config = dict(
    num_hidden_layers=11,
    hidden_size=384,
    num_attention_heads=3,
    num_key_value_heads=3,
    head_dim=128,
    intermediate_size=1536,
    vocab_size=32000,
    hidden_act='squared_relu',
    norm='rmsnorm',
    norm_place='pre',
    norm_eps=1e-06,
    positions='rope',
    rope_theta=1020.0,
    rope_fraction=0.25,
    qk_norm=True,
    attn_scale=0.0884,
    bias='none',
    tie_word_embeddings=False,
    parallel_block=True,
    extras=['some layers without positions', 'some layers without attention', 'local attention windows', 'gated attention', 'exclusive self-attention', 'normalized values', 'value embeddings', 'a smear gate', 'an embedding shortcut', 'skips across layers', 'capped logits'],
    init='normal',
    init_std_qkv=0.0226,
    init_std_o=0.00481,
    init_std_up=0.0226,
    init_std_down=0.00241,
    optimizer='cautious_adamw',
    learning_rate=0.00083,
    beta1=0.9,
    beta2=0.98,
    weight_decay=0.21,
    lr_head=0.00575,
    warmup_steps=587,
    schedule='wsd',
    decay_fraction=1.0,
    decay_shape='linear',
    final_lr_fraction=0.0,
    batch_tokens=[32768, 65536, 98304],
    max_seq_len=1024,
    doc_mask=True,
    train_tokens=517000000,
    max_steps=8124,
    dataset='wikipedia_en',
)
Each number is 128 + 24 x the weight over the matrix's rms, rounded and kept within 0 to 255. Layers, rows and columns count from 0. Numbers have three digits each.

# o: layer 8 attention output (transposed), 384x384, rms 0.0418, rows 276-311, columns 0-191
# v: layer 8 attention value, 384x384, rms 0.0424, rows 277-312, columns 0-191
o276:141126127144120110110136115091123136145112091105110136132132125102101122135129111119149103153173121122119089137127160118123112070068142091154120147119103103139130127135125116175163143117129073107155132113145165111095089139135117129171088143119105112121149141101143118094081123149134159118122131127132130109127122125133119139122108109154137125115133141135104148110156152158107127113103141131126134151130141084177156097104123150103161119108136155105149119139134110121137121157133140127153078136139138125107150147148112133124117103145123091141166145127126082155126121120096100122
v277:124169131114143110118126116178133150113135097103084154147138118145119110149155163131147144130108105155112104138112125136149120140134118121163149121160096143112103181111140138170110130134120164104133160094134125168116095142102126113124176131144161121129134116180119124104143096124132146140167124128112098095161126140093166122086122114131113124121106157118111130099091160167156122102142185099135084163150118170146126137116151086205125082150111124088113102155140145101132128133114154112159155110140143157129152127132114104128113118127156138102147176170160142081086092108122118156
o277:108123103118138141096146146144115118090131118109116109118148150129149106137102128138123135144100104178139081180180123139127149121112100133158147134164080150095122166102167118127123125112082156146114125077116103120109140172124078083122118149118178120114105103113107100112110082139154136094136174095153117106139115146107166094143131123138109130136095150148119134127131116142125159100112141112120101158152126135144147134088154157149135088118147134105144111148100115133099127135107127093172129099132142153125139121144140119113135107136151151131110145159157111125110098159160131117
v278:099155114140135133118139113112163101098167103105138125143099139120122102141129147134148142115118086141155151125133104124119127092120160135125164118178119103125141109140147137117099109117160129173138139117105144142131122113154115124157097074092107156165193068126174108092114103081142109138123109130120127151110175143153154114078088099149144147111175136170102100119096119155156103151130152073138084103077171120120117120142124120139138113152109164139124097099144116101119132142152116155127152146135087111126143108166160114160167126154138128138139121108146157122109127091106095155
o278:119131126104110142150150127113159077105113145086115129107103124111177103109126107130146138121129107125152152147138128145114137097136102106113117135142120060147158139131150144156109138146140112127136138078121158179150098106126125112111111121096137175152123152113141128133112093123113155150141160109121118124120131150118116136133110120122063121107117156190126132109140119134111095113126171129146145121164125149154132110153142134129139144121141144114126117145099111101127133122123118114103137148112096112144177104110101138118157137128100096151153122112088131117112151100117114155
v279:159117093160126153123116158147146123145136107132102168132091125159156141131127127097150149108139086136123146100138140146133121118170158137143114096143109130146183140112092102129152111140133113155112144119153198083128124193118148134134135164146141149129157115150095175162138144156101141110167118118177139147146090133140124107170165107103129138131117100137109129132147112130110138106134115147084125173149135110126118077072105117131122115123178122111089079152117137155150173159120140125125176099112157139174113121124117149106136126123112091154131173178092113093126136166157120168
o279:121134082136132128121113118134146129146141074146126140144133112102151130143145156120117143112181138130126130094139138153104125089157130093100124136152131140113169119110092118127127154138111160162106142157182139067148110135140168156152130128159146175098174141156145121133157136106142133099147157104165112119158106132114097061155135118122160140133129134152097105135132109136073140128136124100084142158116158107119149116125137149123123115127133110152150070099124129153163134170153136125168149128142190148115138155159091139110127117085145106116168132124152141126131115127116120121
v280:142127133192101114108123128132104119140148107121089086124151094122122129130148149099113156123124138132133111170141127133115156153134112136086069115116079123118154147134128131130110116107128122093141141143169132156120038127111144121120101102114089127107160099128113123103111148171143111142149111104173172151151145124099102119116105100138096094142153164146110164147113123135127124104160140126126113111092130116134135132114130113141135164116087154103115155097160125086137105124103115141158094150142092138107102109173161136136157122108137149134142147175166122119126139086111091124
o280:181129139156138162154149130145152130125101110132112087121121112139149129107121115060144135150127137150114105134134106147136159134116078135137079125067107105091129096125120151160104142149135136115116131139134161174145119138140116118133104107130146131098124149128125155124117147114138136129112121121168164120136132136126093133134098117150108122142155166168151165115127145149145097083159138141133120128119160159141148146144114092144157098098096123108122100139108125127115111136144089160116083140149107115134146112106109163124097131122102124129118126175126072156128135108123111139
v281:136143137132080130127103103121113112090142110105138092073163124123096086124126151085162160085116087127136147143138151086131163102105114162155124106088107142128096124133142150147094142153178098104151127086107124111145154107098137121113155128129122085093131114127104096120141111160111136121103137145139107111125132136093108128179097104107081133133123095145147103085083137120179127119145123152170090099119149181129121107125124165156110119115150126134109130156183131081141139103118122107154112163126128147142134124145129141136123146128125078103135140151116146125125143119112084104
o281:128126132144118153119099154122129142147159147124147067102122122137098149105119124102152161148131133122103122146133094125128176135137104170154148121094068146168133117125102089154094156132119161146123140117142145097125142128154112144158117142127124142130152140087100117137077129165102089142133175125149104097109120126122125139120092131115142116142095132123144119127119153140139115109133153130146109115131105130139090142103139181089183104144144141062136095122112118107110134105164121112147097111092139119118155139078166146117167109120152120122150111129087141142116103167152137111
v282:141089118109135103131105103153153113088099170141145120111180117122112129122132121136147150147146172128142144128138144139082151115143154144111065153121050127132093133132136137148096158154136087135139108144093123110105137122112141125138183129084108130139141110136179123141108131171101110062126133109113119109126119090140084143132112139127127136121138129106119145140113102136121135129129103130126092097128123153110132136151126141127120109103119095118134137127141122138063105108100061123118123177123122140166102130105137140134128097164132143092115111097191137123098191136144151125
o282:154108131128133082159118116097111124151120174126154108107171087124127130152134149123153150193137110118099161150110114110104169122157147164152110113149113087135133096152102127203153151089129139120149103150139163142111139121133119151130122113121089102081155155148153118185131140127114142149105141112093133105112158115203113146109126130150142152135136149100126112159135159153129128111102112131158120129142131125133104128101126162143130107105111133139130134119182103129098142101111086132101171127145113155118100103118139134138104138152131127103102150148122171125084128132121144136
v283:143096157115104124108112167176185117148104141145110109159164196133127196117136106129106152122151143100118122099109155133110171130126122141110147094168109136128143098120114192074150123110143143134156109110149123113121103156135106126109106099122114116134122129114086113130098139139107130142114126096154167154139104068164147090126139120160090093161117129145114105165124100136168097150148134134171091127156151148126148168146111104079187164104104142142126139098143092118178132158059100148144119141134124084093140148143123119121112108100128126108115111106135125130161112101087093153
o283:115124136121125110136145113121158107115108105145126151149126125075148117142140125089139117113123141129107126093136141073082128119073123123158120152102127147092135141126089129120122141109124075113135137131157189112135149124157094133126129137132102122139146144127120153160145140080153144114133077124149142149104122125155130178114137099124139111166112137100109151100105143093145128125154141178148131150098128125096156121101126088116139174137178142174083103111184094123142128127096145154136165137147119147152137168120085105133112143137105131138128122121110129136154161099104128151
v284:093134115161105132116114120176146153156117119154121134130127135146145138151144083158095153145117141133131080088123143137136128078118152083135150150145179123138147115120123125135129098116134171119104104150163148146131106114170099126121087131167159103119138132105152106166117132108109115177111153108148107140128134132111151123116149141129138149145098172118120135164118177080119128111130163155108142100115138104114134123087139110144150165132137143133110103127163137074174128143173143171119119108119091125092107110129113128102128101133133108138122132124121144139168096128127163093
o284:145118079148145151160126143135148155150127103100131150127149182163151131094123108114096068127132174146148125126116121097127114122106111109157120118140182114095166178166138143120158117113131167143138138135115107167136126119112107110112108119109160115113139139124122109154147081100114114117091176125105092168149137140116181117149107151129136139164121178173134145106118142143139126172168114126094146102129146096157153149117138098120130121122140121192158099150160149120142128128091160143139133126121090128144080145161074111142149137112097096156179120134104098088139120102134148110
v285:094138127155144117135152128129154109159111108089135131125161142145132143136140142151115084136133138171147160135150125125125154126178095120125110158147142142128100142124123128107163177103108107113114134134143175116081129136138111139155130103117133130091113097137162116117141127123131133097111077071118163159132090130120169115140122098117149061141117164067156127121123080109114126118119132102091160113133097138138115096122137116116117111189078140125118136120165103143157152124135101113129125148113101139086123130134104122097112156108126128141101159139122093141138096141100101116
o285:089116119120169099102114099088116075126163100144141142157164127157142133089110120142140095129121117104096122148097128128119104091161104172125156123146098121092111141123132122116124140134060141121171111143125137106124145133105130147170126113115112121123118167135121150069094102176158162077116110142156184123160081096124091145152119105128152124129110108130163120094144118137134167126124125164134125145115145092127128093144142112154102096131145130111130095095123104111110130113110118124152098129096147186077152119164133132111095099098111152116072106154150106155140139124126133108
v286:141134116111098065119100138109139103114158121084121105112097143137144093134173132114110150102110149106172081113143102118136130115114172084144169132102144106157164157119141155147108121131101129153107097163117097089104127138107131110120103130101124122124136143108123172125073107109159143145125154142095095079076159152099093131161170165115170117140163145130092112093134167093129138124109130116135149093100168113148110148143141122128111132126152119130135098084117131102123117142168127120119122131092139119138086125130089148121109129122139123125123136136105125118181112118131112124
o286:144139098141162085109105140138149127124148145109143114120108122129086140101146126101141150139107095136156134102124091100117112144123175115153127100164162117161150124188113104135157082146126137164113123132106107118154117155128122126119115162114108121148128116137161126112139108107112112109141121163098123117099129116112103114144117158140148095112130144143100104130096159105123119112117107126100094064102127111113120143100166081085143139127111116125136123129152149143139104123142132154138152119087104146119066109112089128136118097125143122111157133122114101103138103109136143122
v287:153139137126121133099082158148134099105172152185131111115121113124127133119168123131147141120125136128165148155108128105152144098129157130126066146123090099146142106152131111129143125104123133124136093145146112128138144120100120102112108112089118111109103121141133133135064120161148117137142119098138156163141126119113116155126093133127097131144148137100145132129102109102094136085100134095108098082152148114108101112139165120191090106118092124143122108167114124129087102082150124131128142144133083115181134129125120150131129111135140125110109123126157148143119159097109145136
o287:121103164131128099138123103115087120151124154143147102130137117128116147133138112090109127160121122121107135151119129143120152109116135159189116155105113118147185089181100108153133094128103156175141103191126146134130140102153087130120132165113079162160114154158106156124131079134108136155129134119116142135127113134152112120100100132137182118144121141132121118101142171123107136108151115084126139134143119121123148120109131128131115138135107109132124138114132132113134145105143127122130127138098093146138114137112123173139145110147118112142124103145090149104143160111157130098
v288:119096127097168065133146151119127112116189121074148138133125130132124128126160139118095149132137111123124124108110098121124091199118125118114143104175106171156147114137134134104128133141135146116131172134123119112148153136079123141141136144128143119160111153099173111158123087115136140144116128093128103088159132105128141132100140140129162082165097116129147147119127114123128138105128152148116091118151158120125146135139130108160122129145090140140165133145060143115164111100152110115098157087139116114113111140128117118112092148150164153097169119131154136104123144150145137166
o288:138126120131137104114148123089089129124148107082129123115135132116155104181148145156136125150137102112154128128118122136129135176128155098159113136180146131113152139128110118094124114138155151154097157109127106118105144117114114115131123109141108134124118142122190120128103129134144145113159129163130125080136125130138121122133134173130158111159116113163123146102120109092113143148142153125126110100106142133104152165130138118129111119177088108137145115087104130118122125132132127132101174094099109146114141179146108118093079077103151157079145165086115136117142143134127111097
v289:090121118125126115153117132095122136172154170115122088136098119144168136125149111095100119117127141163131096084116109148072126115132145145139126152144105150159164121104135140137140144122110137149109121141111147130147143181116114121110180129129123126137133171135111108128124115107122148144148125100114116150111117111146120139126158147124134117176109132118126156139090139121093093158147100096161109097180129151126154136096144110158090156134133135116098126154116157112136113087126097160117114093129132158122177155066114121110113145136135132118129131140133153081169173155135146137
o289:139117121125130124125112129142149145124136163107147090108126126129134144117112127131123141150136126105121102088108116144101126158150141094125111128181153144115116114114117111140133124127147135152136118118140145107128118162105101155095138156108120137120107114109122119120139118116128137129158083143118142114067131137136095094156121129116147114197125131099145122149098112138111107157142097074138105123165129136085121147140121120138096130153105125166135122119141153139132124129116119170145158118145103175143140135124154097132093112114132189067133117118161140121111175136131158124
v290:115134137125147115090117126160137138093110112144138144122127116110154122132137100125115148113111131145133148109106119114147126078120127114125154113157155128127152136106131132134104156127110151116149165146107131163094110108134076097088123132107119141131147127159137088118100143118098160090155126157141131158112118140128158123144139128130115121150159132125098177124120135129153106154121122179115115116113148105146176097108120131124166140135152105153200099126135137153150094143175115149099159155113139127116096094182133132170123163139088155123130136137101145140116121153132118131
o290:103121140113167153148114130140154132108118117129112140131140174103172099144164123147105146135164144158141133119133139101177093094130131104113169129120081166140143147121123117117099144128138146108151118120124134170117147128149101110121136147053125155135147160132130111121145135097106128107130147147109114136113140134120126122152144128098134111142138157126120155116147164133119082139128141157146123131085103118158137125096095125145142155128130097123162121085141101140108092126148129139135141137084105120124089115147093171161135139136091141094149172131104116117133136117144112150
v291:114148146101198151100139110148153127142148091081121140146098126162128136106109120122094169135075107172127145111143136113173124136179101124085181164097141152139104126149156127127116157120101150114131146110134118142150126169114134131119184140080188095136107089120132091161148152128197123121125161128124135150103119153155103117122089150096130159171107113110143152120160119149154129146159128147115112111151123133143110133137110124130159123155108107113068121134162112148114139123143114147120120116141124157119178133120147129164140130114148138143129103166128119115156110148139138138
o291:132104106103132106120127151126121126130117136095132140124114146116105119135136134178123136117133116139131104102149172091137127115129139108106162149130095143146131106154141113115127110100137110127157119087124096106108138149107116124117128128131140142168127130140102131110102141087111143140096110123139117117136138172121138125119140137128128129163128144123125150128135123118115141115158158123157119160160102170103127081106123182125141162165127122101109134134120112140112126149173157108131147138112162138122145134122155151160161101140114126136153130147125113136139101154125123128
v292:127132084141093084131141124134146094136139111126119113125123140111113107145142128146129100133143148127154128152151123106136175177154104097133131109125125132082096125156135140111182114146125122123147145093137099131137139133118111152097136108145147100115142130141122126098140146136095165113132174130108130077151129089161125139135108103128078087119080080100110114168103150131138116104146118089143107109148121127133129131101145120136147122164122097157094144136136137161092146149080103116122112124174138150124153101126132149131123106149109144103143165143111128078112090112113132154
o292:123137117146126133140126129147136103127114131148116108152122110106129094112081113097154146149098118170119094094155118110102137172136094119160132131097137111139118138125113113140138149130094097171122119104160161096126104100083112129127126142134134098136153120141143143120113146135122155117143157133170161095132115130159112147109133094119127138125134130116108141158121157114148118067107131112132132138126135156132156141098126169099099096137141091128105117137149140145104140126121106094160085118133153125126144098109127091117127157172140158127079133099135143127122100152124115150
v293:170120159131036146053117132117152083078129100191140114098141065148092131177094143118129107098088101098150118112168129105138139083132142122121083108119136161109087083138147144159105120163140101151141092106100109128166151142134095108117135137123122162147162146129058157142137148127128114104113131167068119141165136114151115148147140103143101167067112115096176110125096128126098111091117145119146142166115111135109080122106150123173126136089156168098103106167149120097103124119104157119151179109130129154206089144134142120132165131095175094131098140158139140141090159145138113109
o293:121146105129096086144144143138107090153125157130114080118127142153124136139133148108115167165136145140130117152129138118123131112144118127138130121109126132151122123151141112145135176150111142153131136151127132114125160111143136158141119157126136153112160148149083146135129140163135129134099183154157107144130117148148077118115133130147129103120155129118129086091134151152117092117119120102125140155140122095134127159113107151109158108095144107130156129144131139116116127122108121116130131138094097124137111162115146131125156121124151087130165122147108103145110134139146166118
v294:100154129131118087111120134112141133101149140119107139103155095141140142179154109104168119144156098126132075150155100165175157174172165114113106116118125119116113145149141147151164121130135163130147124135105130147156118123142141148158119104135115124155182130131128171138126156108117150126079107125128121113160155147121114133157138098131164151119091124127127119112100157111119102103156153080135115158105105101126123152112123134168148151099142140079156083139103080101104101089132169144172123109183100142146124101123117125129114087132184113126140131174148162112136139122176139122
o294:096145158156105100125164115121145098131109132096107162147130137109111104154109135106114121103119167137143155136121121132099148127110120120144127128155119083107144113129145121149101124130131122154125121124101148114156154088099146121127136184101086107103150152150169113147114151166108154097128124106115110104127157112138100159172124094137154106139110147122154123142166125130131100088133103129130172107099137100154175133108097134157139094094153131115152184136138150137118127128111139122152117171158130109181098106120107159135122103141123114152147103129127094128128143113133141146
v295:172098152132139179128149138101097099101105096141150090149161112153126133145118162117143128160163093113117156176086133090134136191098109139123176095147128121133132097113137073073122118126169160153159112152148088117144163152099110153139199106160127128189140154147093203171132114155145141111126079110092114160139138143106131127124151117177138152087117134138104078123150144151094106152140068122114111184075125097152150138144122123183126087103181142103132136120144152142114074144129132127129109098128148089153137095122116110117131101120119205131113109161167130135075133143145096217
o295:088122087158116118117130141145153136142084114129084168078139127106112097179059176091122116117184122115118125124134157151121120171109106122138124086103078154143121111106105109122086138117135144144115141091120103099160150128104132144099120119163167110097150143100106106155145153104142119165157104092171141131068114098121114092117122119112119126110148132156161131113187117120125144203121107132131147144107140141137171132109125131117181080124131127106103123157124180118108178127156099166142136136134127097145167091102113153105140099175131133098235158122153092181129164124127129133
v296:124160069152091148165144163147127172197083139109148096112134100163123109116164166109133145109156104122146090118131174147093184132136114150154108098065125081148082100154118126188126137158142090137055107123119151100084084131195100096115077070080142078039158167175120101108146109137158086113146103158102114135133119151143170092121174113090148140156120127072153179138138153163124142116125149129075132069178092087143122153134099087103095103127057146114118123155121057158140143173146159142087147132138187149100123167139153087110101129086097155114148154170115067124111113094160100194
o296:137193152118124191164101060148059115131169143185155109149130082135129120118111108138075076194055050152165090108098138146140109138143162165117083181165122097114097108173133188136143137071105128068116084191122076163113087136181160111159103072146134108109144131136142118078119137102104145074117133118155200178114140073178181097089174130145151168124145097131108157082079106127108145146136136136096118080125125125141124099120118135128091150105156133124125171092138114130162134182148150100110097096141124083098119093177104086111112170074153163177041109122103157156161093111142088083
v297:114111095129099082135122116144120110133117113131127135109116129123159114119131105154160105124118104137157131133086097132099085130137128111153110119108135077105109115095111151115116153127084130101145109096119111135101103161118131110126117097125117142131125108133104081158117168122135072111162107130149109129127141108136165142099126121125140118135093111179115096128102130144134123113096111114131127112146140137132134146101111114112139138164084117149153135144120099127088159106081127144113134170138087085146144127117120132134115117149112097140153160129090109141104130130123109122
o297:181124191090107154138117100139120132086132128134137120209128135116162142107173115122157133144101098127148135166124116163090074122126149102149135111140096107094078158113118152153151128139115111092143127136119100200169138150119134158165132115133089124124118131142129134114164101150137134108152131139108162119098137111181107131092134135154112183132138121151134096152122100156105152119115168126140128121108140100129098106164103084159140160094191180142087166108168135114151100148091128131093106154139102139151128117153161140128120159101158146160094068144122137132094145156135165121
v298:147140111155135151111128135100178162135126149138053154163105088101175127146163117125174151110128091121109160157136091159155179110110135074116102125097137123153131112132117184117170130161143175098151151139131140152152110143185161110135109165167161148146167088117134126162107148142121150112112141123142128128102147084156137141120148079103145125133074112127144160161125154078149120143158180128134100169133156138120154129140162146108118149127125127145121089134155076124119150091126127120145145124115135139121101107139141104130131077121117109129104161178135161111105072078140114084
o298:192153116163152117162189060094056150113097137130087102127155148207164119098116094150145120147127133126116132151096134129147121099133185115155131124162163107103161133161094150117149124106120118121175108131120139120110123135148103098141139108149092123129141141163151145105150125129114133133139174111136170118185137112088072143137152063147151086143129129143163174077124135100115151111158143126130109166155162131124105123143076107159137098146087097146141158113150134190169137183133114129122105108130118140100151130154111174090130107098128152157089092138119127101158144119125100081
v299:162131125093089132097108160161145157104138102176105130149114173117113155152192144155140112168129102128104139137131128147119142113163140115094100093110113071119133152129067164142130130115133110172171159118173113152108095159159154097140141121128132135119133141112088145098133140142164148147143073141141115127109100149127179121088122140110148112170129121141074127152107115148136136093152138122147125134132123156128147132137148095135152157128113150090142144113099101104158122182104145165166164135157158139159145131174153113154165101093125135109135144124144097134053133106145111176
o299:160120138120104138128122125152180122111129100122135125140133132163130114128156146103143129145123117165166186130139136152102159144098110123107116130111112154103124132129112146121114114158160112111136188132115129151112127128149143137095161144142152120096138130145134146143119134109134134139159124084130117138124118128133152092107124142129101127171149133140105152135122146105106162137127120167108146119125131140117143147120126149149134142122160119128086118120122096120114129123119118140138138121160108112146098108166097095145153168111150117114116104131116157146121143127147160155
v300:132179074106106159136125109126170124153120134142168141143115118134151159145141148120116126111133119111115141131118139107112107190092123122092131086149089108165113150100068117126155073119168094138153173143123139114177149141125111138152134159137114140100181128112116149111114142118098151077157144132152145089196125140165081119101125162177130114181136139142055129148135111144137121124107134120142182116164104087117162114157113122109132101102124146145086162123133112116125144148141114136112107115147149105154150170137129151116090143134087094115199122113064108132127155104150111142
o300:150189114107125154110153149146172087135130110131171127160137096097130127181105109079097141117121118158133162068161110123125128135135092110121111107132148084145139126086081117098110132151149078108124170143128109157119093124103061126130138116085113121127191133154189104152148154160133133083130091178164142121132117130170115132117121149162114149172150112112159173159136135168150149147083119115081136118102154173126127138146131105089144141113138114166122109118127109125159098152107115107165157121134104100097116133139093074137103194145073104135144122083123145108108108069106092147
v301:155146119124146125127149123105103105147158165126143084147129102127142102116117131093123130121141106106156157132111159090130143126111147160132167118119171168151173143076106145138144132133114124174135130115148113109116152149137136169130110103147119114093124118117088136103109117101140107134102115133139128129142163118103131102103079149094120133163153123164147137123102125095150144128157115116132167115165115129124100122050156137104052138131153117147123122117157148093129091107122122166129130113136099122147110112134115144087144143137110144142148109119096134130141144127145112120
o301:158125133141124128133091160138118119105168142105168129140152096133145155104105121107121121108147097120116127119116126146122139119121116147106158124147150120117136102123081149140125115162146135152179143120136118139142144106104131142107173143111095139122124106113095113104134123153141092126139125121158144080125125110102122126120064129115148144181121110128158137148097102125145137152140109132094167116152120117111091109150157119096079119153144139189146190088157126133134131089139103132154103141141105134116137151130125145105116115114098159151170105104100113157142158164136153113
v302:143096192124119136112097139064153141126122137106140065163119159127123120102153121121126123120087116103127117095105128110152141124093142149134160168157134138156175106120149169085144123145142103133132167095135086141120113120090155130157146119107140154159093086102162126140127127110153103177124148172131103131104160122118090120141151070171101140127124143117110173111154079114130149149118141125173125125133160150150126107127115077143120095115139156119113134136148121108126132127124114126147102102142112115158145106093129115109143133142093128093134107142142151101137115087122154080
o302:132122081152118114122143097120092099114145132118128124131100129134146100112116127135150107136166111099126127100104124093169114128147139129152117144132134140128145156081114135084106155104122129124159124143109164085137138158149118146081112152164103090142133130146160172116121118134117120133138099153129131099138132156080142085130124113147119083101122127122112109075093149083093140142123134124121116158156125135111125124109120136130123163155101118116106136116131130149075140102144146152127121108106101148106169174125101131084148088110112156082182128122108120131157156143119096124
v303:132141150096123160142157147097090075091120121157138114104099109156137133138118138068119095111148125103110130141129127119147093174048107159123175166122132081134113135133084174142131066124152119156098108175139126089120132135126075122107087134109136100133138139139119109108113099180093122093119099162144121156165133151175114140144163137144124116141161153138101119095157148130124143176138151151148159110143103115130136142160108179099161132107138127117129111105143098153091144149141090090125116114127150123120102142199135133092129207137057102132151105064108097156157105091107145176
o303:143164139116112149141129110156148106072155127179134142109099097124098155146130135116144109106099093082112172152108093151132105145136099175114136103087100142148096100120115171057119097170133135122115151134142099189116116140153123123157087150086118101115163133140126139118203154147091105124129123157117141136114113113150083132107142141111089154109185115118141174124088149148126113140150135167120112120120088110110137118133166096113119153128160187064138159112131153133118102131157119105127101121096161092108126123154133068130140130113128107120132122128109113152138122106100123189
v304:132121100120123127160089133098128144153127129111157138123119129114112110112111135132144092139107113100125166105107109108121109149125119167129112163133126086167118127112112105123137091111158112116146147109133145083116128114154152134142105154153140131149128145076117119128141109146138115160091139114156130095111125142130133137142077159117116152106116138155147132092113147096134144109084102129117113113160152127101128166180141161114093131106152065139146104104152128094154165150087075127132119131120129101123094131150113119160158128154135107130116109132118152163160110121142129117
o304:133109140156110140109130122129164114140147122128133145138115086090085157084162121156132115143116118125100151142063117126116129107086115111126103148112105130143190123109080124127136077120111115124141147093135101161117128128148147173147109122151120129110109130090118116141121130149109096126115129138096101087167099135133148149113098142169132150117141097123117124114108153116156162141105128178142118127139125124121120113127159124110130134109125142097075132141145123112149136135109109148128116132151141132117137161136112122113132110110107088151106130106087144139116110145128130139
v305:132153140111137150111148126175103150077150136154121085132110140144155189147159149155113121123109095111084143104155126095119146102107129112102144074107132147195160127141091159089146136111109119138113114107166109144162150122137116146146107122130134168141138113143147111145112129140102137164139171099125135134154144110131116099120152148145097150116158077117089140125168114137140128118136146151112121118153143170142144122108141109073130116109117164142129101109158123112136100093115131149143125108134157097154132158118145162123140111104130095117157114105118150106134120076083132154
o305:164148146122154082122140130142098143105096125131166085140086126181109185134078125115149118135078095158115122119121136124130157147127107151104126098132177134142122131147111128110118134149169104135158128111124141117137150153124094139133131108122114131138139155196134116155118124114145138150180090143132075138157153111118170098114120148138163125123090131127126161135082149144135159141187161121111116139113136109128144134114107135125175158138066126154122137100153098150126128099143135181165113135141098103153086130122131095157133151139130090159161103139103154125133146108130130149
v306:093148134162141135153113144148174096124135171104130103141134091111130099107140137143124133144156145110122139076132158126124117149130109138158134113125094122114124165147108120151124156137099120165128127118130141102129147132063094145147120149169212079156135100092117132135132135133097102132077134090167092155136097124119155133160147126135128157144149132141168111125150114104115132134158071141111133102096107159125099137131113129111124135106107115119115156141147135106082100100139110112195099146123184120175088073116114093102113130162164084139126088146098161106147116113169133142
o306:151111123121101109154126134102135142129137125152115114101131145124141122129137099142126098132150143065111138137081144098085144106136148134132135130120123170088115162129145154109134113118130136122151164142119134121118159143127151142134125081182108141095091130136128113114151124142152115149095145127100157145141114143160092109130139120142138147146122098129118109080121092109107132130158125125135159134128128123157136105125120123161102122148144119145144147112157125125127149103088163158113143168143126120101142176115164124083115073102122132131143125116104095099131164139126139121
v307:070142137092157097154129136146154137114137146116116149185148083107113164130151129179126159120136091140151167134140138149128137106152105123134143110135103151125147126159148148135089168123089152103128139141117162113130073110142133108122125096154117160139120134107150136126153120111161199116175146091133126074118149115109126136118117127139108115108148119108082140159142130149133100189119165117122076182136107139139117129102148132136139111139117139119128081160139118091142154153106147148143101124124144088068144167085139129131125132131109171100185119146131162121102130150147155116
o307:082160109126151095091152094101192100164138153124059128100170147134190141151127150125136151142159150157103092139103125127125148112127132099154137132151118068145158127156096159121139140109094130157116101131127125112148111117150136055135076112118165132132074102148133127099074156152146159093103125134122121131103121146119169096148132123156133108094114113110151109144184128121167117160105162114185109111169123120128129123146145095091122096140116105173148095128120087112120151135136080124107159129161157174088136134199133128137144103116087139095123171132100142119125135113117083124
v308:133117105088097095112114144131152089148128149161143147139132108117142099141148164166075098097092108142125109125164128122097106125173118160124139177134091108134140110141130133123152122152152149134136099110140095136146179134134119153114151151099130137120134112151132103091152129156111122107158164125131137169127120153175126158126090154133088121114115135134181133144119132133097144097115122099149109127135081167119114152135143107087138087105137112098104139164190111149136165142097134134119137144136134171140117132115146140159145153138175112145124117159218116122105155107154108141
o308:130104112119141100148153138094153047118168157149142114150138091094146110127135177129115157161125114115105132116166103142120133148161135158127172105138136113164145115126116102099148138124134154146098105129118139119132150143158148144107100134176100113126099134122108157142133129124087134096103148137107094150115103151140121092092159146152107106099121112155132133144131163126119151150128133129139117130129093172118132161121097153113113156112121110101127135181141119127099158128073129167120146131125143128145107124127142129113151120121126120097093128116198170139139113147126135173
v309:113126100116184165136109142164130115164187136140130102085119168107091087138156143128157136095123078124144163108108131113175146151144089127140114154151151153107145097150152127132106115100114123137106142122211161134105120170140157147122126123130186104137084135136105119111111134138100114123168144125111118145145132126148167151142088149072115125143144153147135132139151128085144111112160127143142136160104087140087127113130160139133142147157145106151060095158164141101118145124142108131125132136164117143085095150152117090151154096093134168146103173134128143104153106130141107167
o309:095128144134146146159155148154149133119124091120127116119105176116134072117157102121115111127129129159120140133112145158124154117104106126139132162128164147127139056145121133121111100117107125148135126145135119118079120122143162118105139129124182165125123161106099133107106119108095142100107183149122121143169115144142146119126139124139120111166126136130122135113130118084136115138183117098112118137136133141128151076113153184119133120140128086114128117135099123117127087125162142088124143134158151161123117175146135124164173148095091170142056179133076135119151131101123125135
v310:077111119153166077139114117102136128151122143093127161152147087133139112142156102097094108118125187132110150127149149117128156124157106126138158095137133120134096145140149130164186126118086160104147085166153125171179096140157133101125151127149126158110093100093107191120142150109153126095135177110143157125157164105127139135105118152106154105110137131098135133104134146115110141128124159143109109125175097135124111102123145154118110098151116108120088069110117141112104080121112138111120119126111116155116139122148119111105111103127101145134127125138100164109138126156095148143
o310:125127155146159094128101137126112127136119159127127147171138094129151174119143130150112164151103155149155163109117119142118140084190136131102162121154152088163112102150135101149182117107107138131170103131127114137157114109120150086134132135100125160107107107151136123131133124169174144134169158130140129105166118114155133116132114168139161118164118148138135137164119159157110148105135166144111133099154097147093095122133145119089091095141118133150148113102187115134160111141112109128140129117099137129148154117122162169079087086115127176101077133134115139131119115129140174126
v311:171135126162154155155152117129112140134137113179115165138112089151101122120135117125145130145165137155148079145137142137168125093164137122136071152104130144128139123157129164155156123122112102134120084107130123136107110170122147157088141162124123113129122155161084182122067119102121137186127127110123134130140107079120095143150114124161105152130115134125122109129112117165126087111123067137129114125163141147128083137138106115129135127131102141123106143133163103103111144136097079136138095128162122131119101137119128115140142110151152096149113129127164087126155128143103167148
o311:153154134136118091124170116137183147154100109139139136147113109120107136138156128124158129118096120144154103154123127152147123108122125110166112167135139092121141097110081160156155126146137119118134124134158152149085097110120116157127127160113108132135145153129093171138105125116128153178104149086153107118089132113134128144105121123145146132168139135146141106160125107175120078112131108109126132129171168131109105116122112133106123096108113132129105132145144118102121147121106108133114130133171114123157120137087145141124143109164169115141115115140154137153116114148141161116
v312:182132163133102141175114110165121139081128182116120151141126096124120137138161143136110105157155103120106099162118133127114114155140143129105145117106103142132130098135150096117136089109137151109155134132129110181131074154118090133114104174081130100105132108172152153138112137102144159136151102101143127136081138135089085107112163076128103170177114130161146129102082132155082129088166113156139099106151129088119115142158148152118157101152111127116180105106078108120100173145132135190147095136122101112148116150118130098119140173142160077153104131128168134154085108098175113149